config.yaml
hidden_size: 64
num_attention_heads: 2
norm_eps: 1e-06
init_std_qkv: 0.0575
learning_rate: 0.0128
decay_fraction: 1.0
batch_tokens: 8192
doc_mask: true
dataset: "wikipedia_en"
Each number is 128 + 24 x the weight over its row's rms, rounded and kept within 0 to 255. Layers, rows and columns count from 0. Numbers have three digits each. The size before them is the row's rms in percent of the matrix's.

# layer 3 MLP up, 256x64, rms 0.305, rows 121-227, columns 0-63
117:100152101162123128142135116179123141075119104175144140136127133161074127147113141120159150154152075152143126099106121127121145145162084123116157102155142096119139129153126098127108104101127099
112:182160132149116127088115131160116139110098110144127131136165082134097100132099118136096127126147136125112109103082118147134111143163158129099157117102087155166125141180157129117103137160126095
106:089150128117143126086123104126144160119189166183104122157105157111140135147143152113137163071128108111161139133155078103118152153106124138121126113151104112108122142100108118138133146132145091
104:163121078143119133133117109112126097102108149138130147111140129115106089142124182129094113105132160123110134147093182096172120120156156137170142139122140147156126122136095094122085131146081153
078:137139135136123105135155100088141134138127095083102122101137123136119172117128138108124147107104175085144139101194139156156125111119139157183158123133140147147117145091143118154165102090131136
121:145113123105140144148140121108127104079109166116120113167126154163147136160123174133141130127107125117144143110100099121187167112124093082156064102135159115147127138102125151088116136123115136
097:135137114092133127138136143162132130138130097081068143126092119152120146097136118169137125120101119150138141128171116149096118098158146158131157090130125143144162159101115123170083104107118081
086:121151125108149137130120075154156182130101152138128099099103123134118149145162100134102124078152151132110085167139069118150163142122125149109144145126134127107102088148150123156118135146099102
092:111138158156105114127078082104115136122108137142131093135126104163127116114140090154131131183147166148132103122122100123135135109123151164127113122152099089156162162120122082145183147136154114
106:152151136140166177168147112160132109134096150100131154142122129134123144109121088154142138151154101142120065145092106153100139127153100116106125082150124084112135117129144067132145148122121125
106:142149114116113113159121133164143129154096097138128125142134115153170141181093123097112093122135124106135140148123136105107097149126116190136133139113100128121110159161100115130102136135102045
099:112093123104164101116146141101106168100121172135156091096136159121137137142115135107087117139100136147112124097139147168168096126090105146141166104141131124109179134172127125153169125117130130
100:145103120140123158118098148124112144075124150128131130122125080154118110143159098130106115140170125140111106120196144131101122140103173115148101123137163078137090130136165164129118172122105130
108:128131132149115079093127125131053121096124109088134112160123144149112147105131093105121159154103144088142133102121158116113127153137118201144142139149120162095125133159123124118119155119163136
109:086130137171137099141101108122118143117131121133096132117146194157140104183136126121123115154128045147162136123136159108116119123152114109121134096143123096138138142143108119101107119135180139
083:135137098146125135131143133115157156138157126132173125107116122155146171106124097102101125176125116132142123113173122147082102119121141147120163149100095145115120121114159085069141175115157093
090:113077106152165152082111152146098155183161129136106125116115125151134109113114138113107111143150139151114134120120183180183117135098130097166136135099106133133120125114098133094107120139113120
110:151140160138156150121140073115131115116119085096104082131108129172122095121113102110114149159111116132086128145156151127133119138098123155136156125131130177158159143167126135130138148089150075
098:139094171178117130117121152129135104110123091104116158120172110144125125137115142100160155118135106105141107147171101140141127149147105165116088146145123112126085170127151122106133086153148074
095:117131135146126144076139135092124139138115146069152118120147143157165117099190093142091104153149153109169120108128120103101115144130143101111093115161149145129164149101086136129112138123154134
107:173132141133114128104159112138146173133160143118112096122120107128119148123122145124151081151113126140105134095114106149188157137084136089129165091116110149178106129092156152095119128111126158
087:158122157134113118078147134134134137173136149142079146094139134117119139144096105144091128108109123126088121152124169148139143109146180125092141077092137151099175155152113163131125111128116130
112:130145115146101143131131111153136185117103135127148165144141136125111133104132133101163145096081170112133166129110088128104129107147135129134151079087065098163141163108121135115120123164145120
109:121101145118094167120170146127059146102152137140105084172129144126139161123126110090152145163153124166129132134094146120114150127121101146133123126197106098153127113114105113122128108125105135
114:171099154146127100099176139139104138119135165108146143135144069121132124100110118119067130129139129118105128113115158135140159115096118080099162127118148159140122163101153151106104164120104147
095:174163137167163128110134139161152142157145154119108132105080158135117140135097123110071092142145154108143124107110134146162124098117155155094079136121108113143158120126110096122095144115136093
105:137140117141105086152134116118146071124115112096150133140163123161125132114146127071107123071144181110091149119134133130153105135144100171167125159140106128136160135110143163114154095119140120
101:079166127124119107130113093141161154096141122096166110111130130175123092148124121120125145160160103133126112133155110113093111097186098103108171112192123108116149129109136123115139114121147120
070:134150143127105150119096111142117106129105116132090137150076109190125112127133144161121137108188148140135135123122109134140095129145073121079159135152097109104136161119144134109115116155139182
106:134128100106107165118126118148124127161123120099115123131097158158111094139109169163107118156168133078125161124131148124151108111111157174147116144152122127108133175147075065121115133141124110
113:145124119153130104104172136121156128076106107128142128148102146169082132107129147096118168151116107132138104119112168144117139088104111107156120094156147135134119162147134054156149115148119129
110:084134172114114113178087088115153124139123179149108119075157123150084134154141097119106121130149152116083107086124136123115097142122141139142138146115129110170146167131119129126165124134134131
099:140162121129172133111138130145130130107138117130093089108120157155125089136148129128146177184138092133116082113090102135118112126114107100149102111152129116105123174174135134114085130119179131
073:117141130104105166134159089156122153128097138123137135105139118112121142151185107146094132102106141079139083148106134100138105143109114089130152118137150108166142146161103183154118122098125164
125:141136102111131145114170166123124155142113118126143160083172098110121139138125117088140126132161125161122140083138143186148093126110110130090144105115137139137083173111168139100095139104118112
099:126098174156127107124131148065121126131135108119139062131105155143084142155086155127115126139106114154130148106116115137139129141107185110155138131125106163117155113167161100149139113117126094
091:185121164162131129152167153116091143119137136120131146088150111141087159106118126074093168130115113122154142127139140069139088118111131108142145128120168141117118162141112146136095101147143117
101:113113136155137118125092113114120152074181164103123144124108149124173142139127154083086158124114127069114130109124120136163160110121115106153128163134117107129134112133179128109168127114165123
106:143122101195147116136152116138110128139112110064123124134107092120142118178169124149109119135107143138107104127112150143102102113114164078164145130136161074148114128128140105149137140090116138
100:099119120162149142164150131095083130133146116132118101123134140095072129104127102131158116126122109090094104112127121166115132131165136160107124141137121098100150197140146165113134131128167170
112:105113114125140175127114102190109155123110134166088102128141111127129116165101139083146151145146124100145144132114103099159153156125133112098086145158134088132158125107139152137139149109111075
120:141117100134142181136111105102113134164127153134110090164088139120116142144143091101103112099108156148089132147099141130187130169127150149118143156150098122141104093129119131159141145122074125
105:117096153101113143127131093110122128179153129144150140113148177153139123092098139099115142140114104114164098115143150131133159154097128139120118121115126123181108152102154145125134110095164054
124:163134116102129110091149139109117129116167134131132142141137110143110128118158154110147162162117080117150110088167132163147108123094175126132126091142082130132076135092175134122119129161117097
085:110116116116156097121120120064131178142108115177105108129158122097133157112123131142124167086121115153187121147137149114122138142179154103140163107173121110142117096134122152121122113112111113
107:109106169123096137152156134078127141104127114094122146122107117142152123118144105159156106110109083145147110096142135109094101124150141178123089109105175131165161168132168121117126136165126122
095:106126114177154127111131135145159135177111133139161124130155134113119110180146130130126135102106135114118065131091133149173077127144123092137159107167123128135118101114148111136083102115172131
120:151129117125121147103158121162098123164111115050129104105133087129128148109103157151132154081108163123156116141111161117127157076150163094128156124117149159165124143121126108149128144131122127
093:125131098151061145174139123101135118061141118113159116140168100091133133084099158132136132113104106129118139157139133167156150094151141102120139092114127145131111156159153103131133146116130132
085:167131125102115123128190121113158146130153171085153147122106113115143113093092141110101115192119126115172136098143134128145113098133110103138132134149153115133069149130157112108128102162132123
091:107103119138151125079115188152148165158147100114111127131120122130158138148126106115124130120111088121084151118157151151126079134149156128138151115097141164092131130124131129138064170105153128
091:143159127143131161092150126137125137119117156105090106133081127114086179141086129090165112152127116132142157167138111098128131137163171146119168160121097101092115143098119141122104146103116135
062:149089153168093137180127110116124106102104117098114100129132127132136117109097136141096084127088153109172155153122155132081127150137146133092151137151143140121168158091107167145137138133099124
113:118136088127138104124155128135140083130098139112137111137158084101171142166158123134144114158131181138094115059109124147150166119140173132121096108131172129103122128109143148111122152119108130
110:116143083134102113147103092127097078138118140123102135126127153110097173155120138066130139165142150170116124105140128131126115166153158180117100147113125121114117166116142106128179111127147135
105:067138139150124151130139071098107057110138118115100127105144165119144129141126140151125151171114149119087134128137141148168144135152082160150131125118126128091149135175105148115133129114142122
096:110147108144094088111087162107121153159119115159134145139125129167128173145142103099082116118111104112125130146121156115104157117145145141113129179158143136161119136143101122117054127137111094
103:094116160108111123082095122156143075103145089138099145091087152174141145115127182110121175125132133140135089158142136127126103133139093133129172106164131143101119136139126147102132139114139129
093:096145106137140165115132134123145171116179138122108140117102128121097161149133103161143070187135116144113121131099105109126117109102107122123162161162170098117122148107108110113139086147148097
085:156083109135112113099118169116118099081139186155094150136091139141087129156140114107147111131168095101145115133133093125147119135150120118136109094139174110124145139154177138136160128136130105
112:128130113127101137081146178170107150109119160144069150124149148120137126124115115092123162131102148124153113127102144115127129128153157121118135082126072167150110130093155151136147135133152077
092:117138115161124085082144115158167128097061141106136131096108123099127105127115209139145144115113109136130156137115086144156132126148117147158151150108141117126165158126128130097130144112125114
113:169138116174136130141118125151170111153107149128122109133145127189129099139109102130124126115098129112126145080136141097136143117136139096115126113132121149147109158203112104103057139140122144
090:150138097139159182109146097132128121125149102159103103077132162113095153136134140098118123104106123087187138139120125100107167128131144120126108141113191098144125145105132131151135135144092103
099:133087158175109114169109113090117154145157113127134134145095093163095115125109150124134129147111108146121169109098156159153121182158138107117147100130104112144169138159113114095119140113165120
100:161140091098086147109108125106095130115147200163090143098144132142134149120136116086114149145111136153140135131111130106144072138135104126098121092158151151109113145113156124139106130176123146
111:135152106118130147152133112141117145148110144135156098113147126114128156136159124121162167077134125162129153104134104106145160152139126170138127081090139156099078150114142110105108124068100093
096:138080142169092136128151074111108141108142137115156129139171155089157160157127127118162128178102108107138132117099128100112111121150124123128133088133066161138131099155150129124115120125149100
116:137155149134135139087128128105164156110114107169149117111114151126126166149096126144071106135104171117122166166098147116107143134139078132083139172144127093114108135177131122117108124107115124
108:092109121171119133099134136150123104077132114153133117169124145136113116123130166096129159123091121144130150114144065119191140141114131092166145136146095128150103140176133100119135157098129128
098:139166133158156129139155114115123124121092127129118060167141136156089134092115132139140146145123097133117109106161128160133129139142119161112132147116064134177132121152102106152118097154096086
103:100124191123154114190123134120098142135121149107146102112097121154128162147153158105097111113123154138148172132103122129141143138112132086116130113136156130123109092092156095124111175096144097
095:092125112147135118084156140144117169092183115131159104136148173146133143125120145175159122141103096138146099105145160113143102108093112149102140095126130081121118158119125112135121099108169110
110:118106163142128114117145112120119195134133133067135128108117130140159097088098133155139095092127136141163162127141101129147104114164147089127109100153135108141113133083118119164125152109137175
091:110128129096182161113088074134092166174175123137117162125082123132129132112104131126106155121117127124113099133150153119133096111129117114129140116143179117104112133116141156155168098157112105
102:085097059137125142150153148105077102147122128149104141163118148153141132111163095140138131107130155087139107144147113098155125164129124151070132124105117130116145139113139149122115156158140093
090:129156101144161078126150118127107164126112127115185115136142126101116123141104142131067082170135143128100102094146113169096104157119141126112126126135140149126138116167114099165087116146110111
102:118139119140113126122105102131096114124140153111111127149130164127090100173123144181119124187135129087143087118137102081114094107113122116167113116157119158142134155115161181123150129162132110
098:145141105132136132128116091133143166103123120115108109148123077149169130154122126128109097137102069178124101114091136139134099122128136099131134149139107087170161099145164124112131119161184132
089:124134086132089108114138123129129113122114156107163149130153069147113130119115143079163145116127151110122110133122170119123114098144181115103089158171119090149154154086132163141143124128158112
064:097136148149168121118144145160156154147142132148130167099128173103108123134140154135106136122101163099103100117151136122081120116093130102092153091123127087149102123119117137110065153143161112
104:104154139169115152117101101119147146131157113111129123138111183156166111160118156137120147124132116117167112173157121095111117117104155091173126074105111132123115109094120129130159158123110084
104:154066089140135170114114182141133136117132179143113112125125130126084172151123127121104112137100156099114157161137109105149134125135098084109122147144111138090124126150129189124117133141130110
083:098104124151140111162186144121117148144135117144112091134112183137122138108109146135082148125149070160133084106137131100098119129129142106153095125125124125100165164177123108127159139130118149
100:151146131153112170124104074116141155137134137152093138120106100110114149133142135104118175124113149078141088128116106174165149174067115142148114122151096129134135118136105127133123137136161092
093:105133104155133136156121134083122175138124123145143124149145164118110151079117104127125094136140096049151103126172085112128137119121152133134125164136130107142121135123167126114105146175096146
101:124135105151120112118106153111189115135118135103155123080136158120152164138107167134126094109122095111112142151157144146116071121095096136183142125082113129090150104119134156119131137153146123
099:109089121076153108111146107136097140123122107147121162102167139107122136102138134140094161113120101135110115200087156099152137120141114114130179116146106106109128142144122111178140158144110146
109:087129165151137176117144124117082136142098132116136069166125165159121140102111117169102083144129104108127144167117145158092101148130098117145124155123122145120117140140106112103112155130173122
107:128134137183163100109115057068113115135133135126134119061112138167144116125139126157151136125103141132117101114140146124125135129150144158123112137099151163134119125148152120125133194131098138
110:140112094123113145086157146143113135123090086130136125166102099158125136141145145097113099154101111147091072116144105132133137153166168102116140144160110135174148122146158125115105089125123166
097:144140102150145159127140102137125179151141100163098105092105136169134077100144114152088156114085113133124155087146129120105114142136108125151088129140104121128162130173167142120120096153124137
089:105123172144134137140129152113161110105124157160136080116142133099120157134058197169146101125132112121128132138141133132132156097127131099100079100147089139124127115126104139110115149134144097
088:123129148137134171138144115100091130152107115128104123172095156108113121107115163103109144109204095094127128133122125124158172126119149089153130124164138118164137110111155140109168145093103129
093:129111134109175080128136178162148160111108139101144100106120137141104139107117156141104147153129113174125128102170123094107129089137130137166108083087105106098159147145139136119118138115156098
074:141120120135154134138144124117137162155141169136163096124088125140124127131124105137126145148098075121192091104155171137158119137135084125133134169124135116174087131112139112151122076102124110
109:148085097154096112129130140064126136085139160131131124129109111141154151139159129089097126116092162119149162097150117118115134118163111126154160104175157144117120142167139118145113089148137102
082:107122151126146155112184114109130172168117158116109127124150099134119118143100106139171107104127120132078117178108139168128126148107106087128116089085135111159151124102155114132128154125128088
103:120125102164134151125106106157126140078107116158096094116118109144133088132166137150168085100146147122091121113121138141170139126131137177114117096135106120112158092125173135128164143176126139
106:119129115130190142094099139124083121122150141147129117152110147159155128118146097108159167114098099130129155137103148128108140140147055116113174146149107101106107127119146170100155105119115125
083:169128111132123157093118154157116123148135130096139111156162118172115108113110074088085139070133140113134120138116129121094133161132140116152126110143125170086135124124144154163139160152169109
100:065170116102106156140123136130098186096121142165120109148101149138072147135123121142103140126150136129153138135086087137139137107163104139143104148110146100132133151105134144128145161155113093
111:126134092130131164117127160165106126118158114126112119107139158100107144135124158096138100109112114142126130150120113067140171102105154102153125085129159116082131170161147110154140110169107164
102:152108125141137077155147135129132162104111148132136091119126138160066113103124137085076123102185123129116119103124166146134114135157139126156133127115091138141117099166141117162171125157145115
077:129121167103099196095164099116134120141102140170087150101155157103150145146137128152117118115146099108144106129077142117088145158170119146131091126142106119106113147122121163145131115136142146
115:164146142089114096125156105161142105123156131113132156084148150154126139089073113134109155166121138157156149109103141143121112118122161143155119105117118112125108108149151108151122162090112070
114:078143132123140133078121143153143117105104129128144140143113156162137130166175156129154120112136141074099131104123131092104097185145126111130160103108160091101132124170130151105111120134103149
# layer 3 MLP down (transposed), 256x64, rms 0.145, rows 121-227, columns 0-63
109:183142115148172158130124116173122104097145118128151109136131147184123117118117145133132082155106095136114113098152138114090112091056158134135085150154133116128152138109113107140133134135121131
106:173122181064115110161156119124121141129155150120121177144104106143113144112141138131110142173154110061133115141126084119095138109127127130134145129124114142139082143115099128145128140167110114
105:128165143112127081139120119118189115132114085079169083129134139095118075148172119149115123113141154092135160107138117159150124126144140147122140172145133143108118100119114112098127129131158152
094:179089170108112098104098140128151108119113167139157125101107134182137116112178085124147113154142133133146136158107118134103132079104094103104117097137129130113140163119159140156126143148115139
083:100107144135095134111111117140154109107091137156122175159091130132144150114076150151162105153160129174132123104125143127086109148118114125178132107137133119109114111174108100143121112096173147
112:129149095118125123149107115170124130124129099107107146114134104135153110113125144143135132107167068111137121176109175072121148124136132132154192137127136142129144080106111091142152137148087144
094:117105091153179161125160098106088136097065171153133143153117148096141149120110142153126125105073121128136107124154132094132122149124105147100117149108131144151107116115112155154176126134131128
095:146157135121108128158110122163132104145144144160117081126134147107076167164103093111158122153129116184153162112121106124137136112134160114131092122107128154145142127076122113111091125119085159
094:151170166095172121137140157125087123122142139148110153139130124112106144148189152118121127153115130097138123093150157117152089118080138137147144071125133137111098094113124145121086128158101138
108:111128156111163071136119176115129143168126081110112152098113127124123161114137152115117115091108164157144115122153143140157115140110170133114090110113108158183131112171092144117110116120125114
100:107117152154102145134112137129090139174157130082123128101098106161113114170081139158152128106129128131105101142080137166150183143144128090119121099131119114095137105143136144118110159154151149
102:097162126105103111174152134143156087104128086123106131131094122148136164144177125171135193150153122107108111112135140075099152113095133139139119125091134117143120113136137159101150121141121131
104:112094170064125136155133139119150121095135168121115134163155099150140117154142110156121117081117125088116094144095132117124148161112130110152178103122112093150103134142158130159114148103156141
099:123119144121170107144132164125157135087085135149097151124123073143154140121140151131121084160116086130142142154132180132143162094139128083121171138122117114162142138139100092097111110113128115
119:140100106122160086165160133150147122179155137125133147147114088102142115135064095129116094101102110143122123136146118154097148143119124137122133175134101198119152128128102114127141096149131131
072:155145164135068139099126129136141109113109121173128148097107116129160162078110118140130124119127139128126123149088131101151148154133140117130111104186110117145147079154107145157150167115077140
096:126158096122118126156129172164126097159165125076133100110127141129138148137124163145105147097130162168127161103123121101082092132146148116153124123130141147132121058141157124113105122147111091
112:102130120110170111152109139149141138087092158145135102103124110126166118103132149131164110113161113133157099139181140117126178136136113140143084161115094090083110137133108154094145114119106154
093:103170076125142156106169118068109151157141116146123137163116117095089124148112091152120102142144089154120144106150164145111135122083154116150162123138154122154121105128113141150104158133130128
091:109090181098135110123146194168149147141155131120133140155141134127134163155100135134128112154145108141086156092111115155112154140129090089151115134094114119120132121116106082087135108151131152
090:113145125167107146155149081114115132130118122123124139105126089117139158169137099131132065132163085148111165102126145106114108124122156117145139124114102133143114135215167135105133141142124108
090:160114113125126100124138115167139090062166094137149157125114122123105158108113088130121126190150118128152128096144101110109144157117098141156155149086138115150125078134132118169140133137137136
113:103138139112122160152121130096162099095153124144144110129108132135129135133167113150125174158143125151104108099174087170157142123070085131109113150169102149111125103114103127148139096097140134
112:128123175133142139138122129156138108133129138128134104107126128087106120212116148141105127140131132128115155145118097144104138111162100129136135105129085143065129152191127088134100106127108159
106:094121112142161148139129096169148101156105112159124120114109135155161133148102126127120132129110107126098140083119092137158117130181090091129128178135086112108154120177164152139130104132110151
108:143135114159103139095094138116100148154151152146123119105140126105129144162125137108099212132126146109122113081115103149137135132134122142139086120072130168160166143109114153147118097134119098
124:132161152128175143099132124171141113102131126145178137145092105124171107101130118147157127154151119129157137111133092123093141115073160098133154117113144135130162112129134103101137130067094116
100:164130113132098159123108147112120115135166115100143129117117112113135146123143114099104146135073089087124106145153105179097154109126149093153092151154143167161156125139132089162110114130128169
067:142097111105159153127178153102135110104150125125149145090135148108136114139075101114117168130131117123157146090123109081080140129106168138141105135128150146117132171112166134114183124138122101
105:133159140137115129131114137109086172088148136146145113124140102086149189097138135131121144136117079176193147123155154101110106154132140104131144138089115118124131106131141130111127092113091143
115:190138131150110133117109125145107131117126110113155183146120124121169136131134115106123133151063137102151134164120127117086122128087144096119103146137128131179075179133122110147128155118110142
111:116108124174142150104098135153139127125144138110147174137104127113131137131123146082140115130106165114187116126150128108145147069159136095143107075124116123075113138094148132174147123130135105
090:143122118139141140174123156095101131113124118151088127153100095086131115121112171087147096096151167116100154112149138160131126122147105142158137143160092135198122134159116099111122139141107121
077:109137142150111081137148150182158129127117139135116160106112091118080142127104119091163094116150128131134152148106154140144138120185150174147084121112146113092120114160120087138109125153119123
115:139143095136107134139131105130112161118149120154143167093134136162123128138143124141168109108109113126138175156094126150122137119145158119151068090162142122076091140155170103118126114098121081
091:116114120137168105124132134141154147099084104139128135082140154151118135103126134123144137153108140157153152131121091131179109139137119140111103159149134122171117132140079168075118139075078132
095:125118157143095113155128120165138071120153119126105188132111140145140111138144092112108159139128127124141153126120090171121114146118096113103115144120158151151140076114107171141066131124155144
101:157107119081122125146090117151133141147139109148104114127142122106124171143089126125150099119122197093101164139167093135109119105109123167118164095087128114119161144107130162152127115129128159
097:105151114091121154114162154100149116140127116167109142182137168110087141126104110108113144124112135102162160124104119156178143132135098128100123162148125136116097125129088140125068117124171130
092:127137112103078147085096152155094103061168094136149132163122156134088134159146121116116163134110146156122118137135125149114138128119162131095136150160131158171126094122113098103116124125138148
115:119119117142071121111108140144124067100171096152110111156117125134135133156166126111113140137153189110085096148132149107132139147092127142118114142115132178153100161107165125141123126104142123
127:137158131106105128137160135139164124153122124127145089143148133138125126161091119091139080092124148115111128139107102142137133155116114139162159127176097159117151123099038133143127115102134155
107:148102142131099092159089179120168109127111112065109143108140110108129131149144103125129116114157126120107147141122114124148115158156096095119122132123127159154142116162159139161081135124106187
125:094154104085124119116114180138156096101143128156110140123143122112136153142141180112134134111152132108150123135186158124133086080152113109098146120141070121104105130144133172123115110140149133
084:124136125094131120137131146166143119127170097128124084159057119105135137143152137150134133115143125132102156089165066119159123094075125161117113144096142105138104145132122148121146162141138145
096:132117131169099155137116117136110120125123098191155116108147116124101146189101139096116164130134144115113160095155117169116132145118090093168149104140127111127148121127104100069132156142126126
100:148148050136113120158107097137163142141129102149120148116150097130135150132137157141112085130141131134157133147093156119134123111174107142099108116126096136121086155124133106162146119180088100
117:163142132109127137137114105144117115131104119148135149078175124170100135134129089108116102149114077126147130123162085100106117153091096133131112135146122113137160153165123124189136111164101156
096:111095098097148117122107170116141122162144103129110144094127147149116120173170133136152111122139088081099131124118150125147157153133125153177134151122127150127121122130074147158146066102116144
077:101096160106109161100116137111130111146112147171149111117139127112130168166206135168148098103083144100072118148132121118112130155128152135102119128163099143151144128142116121120125120102121113
081:111179153131137159123121084088088125114107135103114115140151137107132097103123156138136093136158107109128114172112181110133121158150085113152193127120161147157121100114134115142149121127110118
091:170129123150135115138138141145131129126108096111068177078093104155131159141126184162112153099121144141108143074137105130130133121135121148157135102110081112159160108102129144113140125132151132
054:135166107134141127155121143098124132124133114104133175159155147084139119140123112125113136103157124106142140145106129139179120069147056149121123081185132081121124136127119139120120133156149120
102:127114163118113103129142123124119156131103089132158155149118145138148086093141099108147147120153125156172173142136104081108138136156074154137133089149137125167119097111147083131117126146105094
109:152087122150104087167084133153155132097145135102140114131142137115156147090122123088129142126149113091137139147192107172122134096120170112134098141146120130108114125107156127178147121123097113
110:104110099088146104148123154165164122089125134134107100143100138115127129125105142188154140159151131131124111109141157165113140134136149147112124171080122081163097090128113145108115172113126109
100:108164140114116156127164142130115099167085137168131130148097165168117151090131092154148158147111102104137110136122121143129141178143125132091112115137134090104094131169101106132094114100117156
103:162128086161140153095137142108129165107170126143137130138180079134119141130143108132086097125091095141122131147141144152124173106120131096137110117128129146138125136103107095159141112185082123
097:124134059127119144154123119098120111136109102105149135097152131138140128145120169106127096138158085088117112103148155158105163128149142110148128160148079146101145175167118112096153142114130148
090:124067169122136162134122070119154140169149089135145147095127128138159115136104180110130106110154078137123140095145116129134108127137146167159144093110129141134157110100126157111129101126127105
122:102148105126133152082131171092107133103135140123138168162108166143164132107120121116160149181135129114135137113136142129123082122130126109115129118136103072150151135090163121084120150087160111
095:133137151113142066133118125164135093107158113119139131199101119096159136155114114174113099161121144155146092155156127146120126140084125157115153103141123118134106109129110099092142103105144143
122:096160146146166137162164094159130126156126133137112130152125113101136118136099111167129119140107200120116131132101126131117160088135132097097154107123137111098078147157098098090125162137111130
108:099115129127145088116118171139167153123128108104153147127121121154120064125164117191128119140140127115101123127140176151118095114117115136128160109182096142129147093116119119127119119086171127
104:117111109162132161152122117123146107119169117130101162102107142086147121145140140142152151106119143176098125100150117119181116126107074130138116121116122156170159173115134083096119109115117164
120:123134102140143145088145103129155129089122152128185143122101123111144113109130145137159126131120104172104146107157116143158129129105121132138102150099131054149138152101149099097166095102162152
107:131103152109134096131193126109159159153124102123143190155103142105151107137089101147137135140148134138106126113115119135111157136127125100121108124125151172119116121069122122054151133127131130
104:151160093118117172121151139139146135127150132112121067128132128108171149132121091136139158152128075112115148153122116175149075136100118138096131162142118150120124111107147142107115118069156137
105:114092145136128170085116101159098173148106138110114140121139121133168137151074104128122103096147140133135109114134106128107124106093187094119100116138166119134177130123137126145168157138125158
113:141177095111163121141178132117151112163128133077139153113138117142099122162144090159133114166096125115108139155107112158144093105140102091091148144128127120165136076097118137144127115129135109
089:131065126150137152107127122112145127131138133117164167094125142137122086091148127090145110141113150165136140158123135113082141141077131116173138100127167131104071137118151148148131140136157100
103:113111090128132100155143134131159146109089088167103137108098135133135105100126141160169099092160113078135126095184147141122121133131163164131116146159110118143139099168117127136141101104152144
090:124092100128129167130131188117180101109097130129170116100111101168164125103146097134142149102160131167152067128109100134106132092138153142115091143139137110127147122127124122148148136143107126
088:152162121123114154162109129160139091096090140115117127119110154161108123125149144187118118166080143124081101122148117101108153100112129135124179139140130153099134145129164112155099089138105136
092:159156154131109130092100163108151127106086107130161096157099131112123144095141123154118159133092115138136117120114128129113201136126108167130098142141099158160124098125159131124151171116097100
106:158126147126138132136128170141173122110148138151128102129073110105123096115115141124106125108094137080132122084156100143151121126102123110144110180138181101137124126148181153107135101155135092
086:124119189138088157093113118119116075127114160146113121111130141136136140160118140133144141137116100112159152140153123079155165095118105150103139150182123099099089120086109151121142155124143130
096:103125139126103126121189095112127130151115070120123149104140126145101153099102137151159155136148168125150114147085143124157121164169126100115102140148136138106116066113108141144115127121175119
104:125108158152128123163157129109159124104135115124106168129155079102150106102107130125081121091113140098127131099157142113084133150123157143156091159156158153119136129118149112101143105192118132
094:131084119132094115159105141146150123168135097113134110150121104122131171119116070135111083090165090154143141162146114109127131139094106114172152130112134145149142142130123130147131160126119193
060:120133141161104116136068139143115117118112130095127082120109141170137113076114117117159114155135132151149139143140123175150152115130104112126107172154124148066103137145175121142140116107104164
103:130100105095117132109159113139155117144149124089147160158084127095177151097131165134150133137101119142131110120152130106100173143149146084126139122155138161121079125099144096091110133089148125
102:177086127116134131155162099164160138180123122099131143145132114147118107160151155113080116128137107104128092126137131126163110106097137094143114114117130130173132127097077090129126131178116132
084:128126128073116171154134115110130135119132165138160123131107110112110115125183110167090116125128143126113128132092137140121140137160120134101170125112080127183085109091140176104132139140136166
111:115115085143115110140110117096116165112130131104142069131166128119153150156142075112127164171143135150122105107097067129129113151115162153134152136116121161130130157154132142107108164149109100
091:138167130137176119147120136115155158098103117080134101142117120167150135107135162176131164107156125109138111088151149072129118128147138133097133098096132125142078104142142115106110160116103149
100:103164161155114167138151122140119065105092165098109127136109149105096119177070115111094092114121136119122116137128123143123138139123119172158151146150180143118126122131119100110148152130141117
091:136123103130140146114177118136105124144128144113139091105133138090127152135126134090128108136095110171116137110073139150135147131103138118103131131121121158157126136091219173091103152136130125
110:120129109095118121118134173128128121165137125165131141103167090070131159104121150079152143116151098168116153121135136094168124122150146172136124087165128141136109107121126105142089132154100117
100:117100127105147139087111130187144081141105095139117150150151127078141144164142130150143123099122158097165131132114136122075134150144110105123135151137139084167177111144134145126139096131100122
106:120134088182089096147082103109119125153177147098167112103137148141106163118156153118144118115119164124141152158110114110114077123126125129100128132121147129102109161122085132123122163166142120
098:112085096116135106149140150125112145141155129115112166122107138093116109087143111132147104103127126162149183153144144118121173170073105101099136107175127102129130115103130160153153104149119147
091:130130100148135141158122166120106100115116114106118130159098179135140158098098161083120159096133163185072124137131148105108113116104171149143098119156147101160145135133127142110120129110140107
095:129143132087088072134096130100146116136138124112148096130160128123149147123120136140134127122123136103155138101171157119124080119181145161118176144137126131155101090125083172128088119152124118
090:133126133133099134126085108106079122144139131145125168105143103140114134129147043138151155172108148129107068169105135138136141162155099137124148133138125123147117111112118174113148104129133150
060:126124126108111151132137173123125096074135099111163125106133136116120150132165139157093069124145147157146070134155125109138098126149139133102127130121127119133179149150098135088117153184116131
125:145090132057126106142147122150151140141165111143144176095127119127141100115139144120050117142124149109103156121169133130129163083110147119155130108124133124115138140117165134128118125161094104
083:140128102135108112091085161075145148089145096121108131072106142165171135122152111135123132138115089144149135125173094133142135121118162130103119154179104121120116128143143125176138128141132159
110:095118184094127146099146109102109137132116150158108142100130142136162116144108133141112124068141101104108163142143105120123140150130160145121073165138144172094154151113112147142122123078115143
096:152138121117157099116143141143089140153110145100148120166146147131117123103097130096103133128114145120081141114079154171097124101142164125111139135106138132085126174150144123102104188162100140
088:084140154116132086144118146108129136101121095149129147124108140117148142130123157146174156184162118087115103106158135138162096110132150157109107096122106103125114137130156145085136147068126151
098:144115168119175123135148111151163102105153101120103082082137128131145112115136182122088182153165137135118118108122125169138111070138156108124122153096153107118122152112133123143127112103129134
111:083174146081160149158128140123158176126110138112147133179121085110188135101146129146142109114176099155106089125143137134123124125117127109118115120115117120167093136097124126130125103137112106
096:106119129140104136116150119136069113116097118131161145117188130091178133111108112096132149156155149111098116125137152119117153137114110197104122146150151098112119107112161113131103131091156149
086:116134117091109107153100137168132110106148125096127118127128130121185103112116124142146154123140152142162189080144108111148090143084125154154147117143130155124127086165148108132143077109140116
123:078160133120115190137155116094106147158112104169088125144128123124124150148139132120121150112130128110085112142140114114153087114152102096113096146151172147148100126088145126102131122178144133
103:127111153093132091143149150132099135132169135112129099142140116087108119120108089130146123168097148142085162133145114144157102118106120177118108116127108167170107132079177104164125150133123132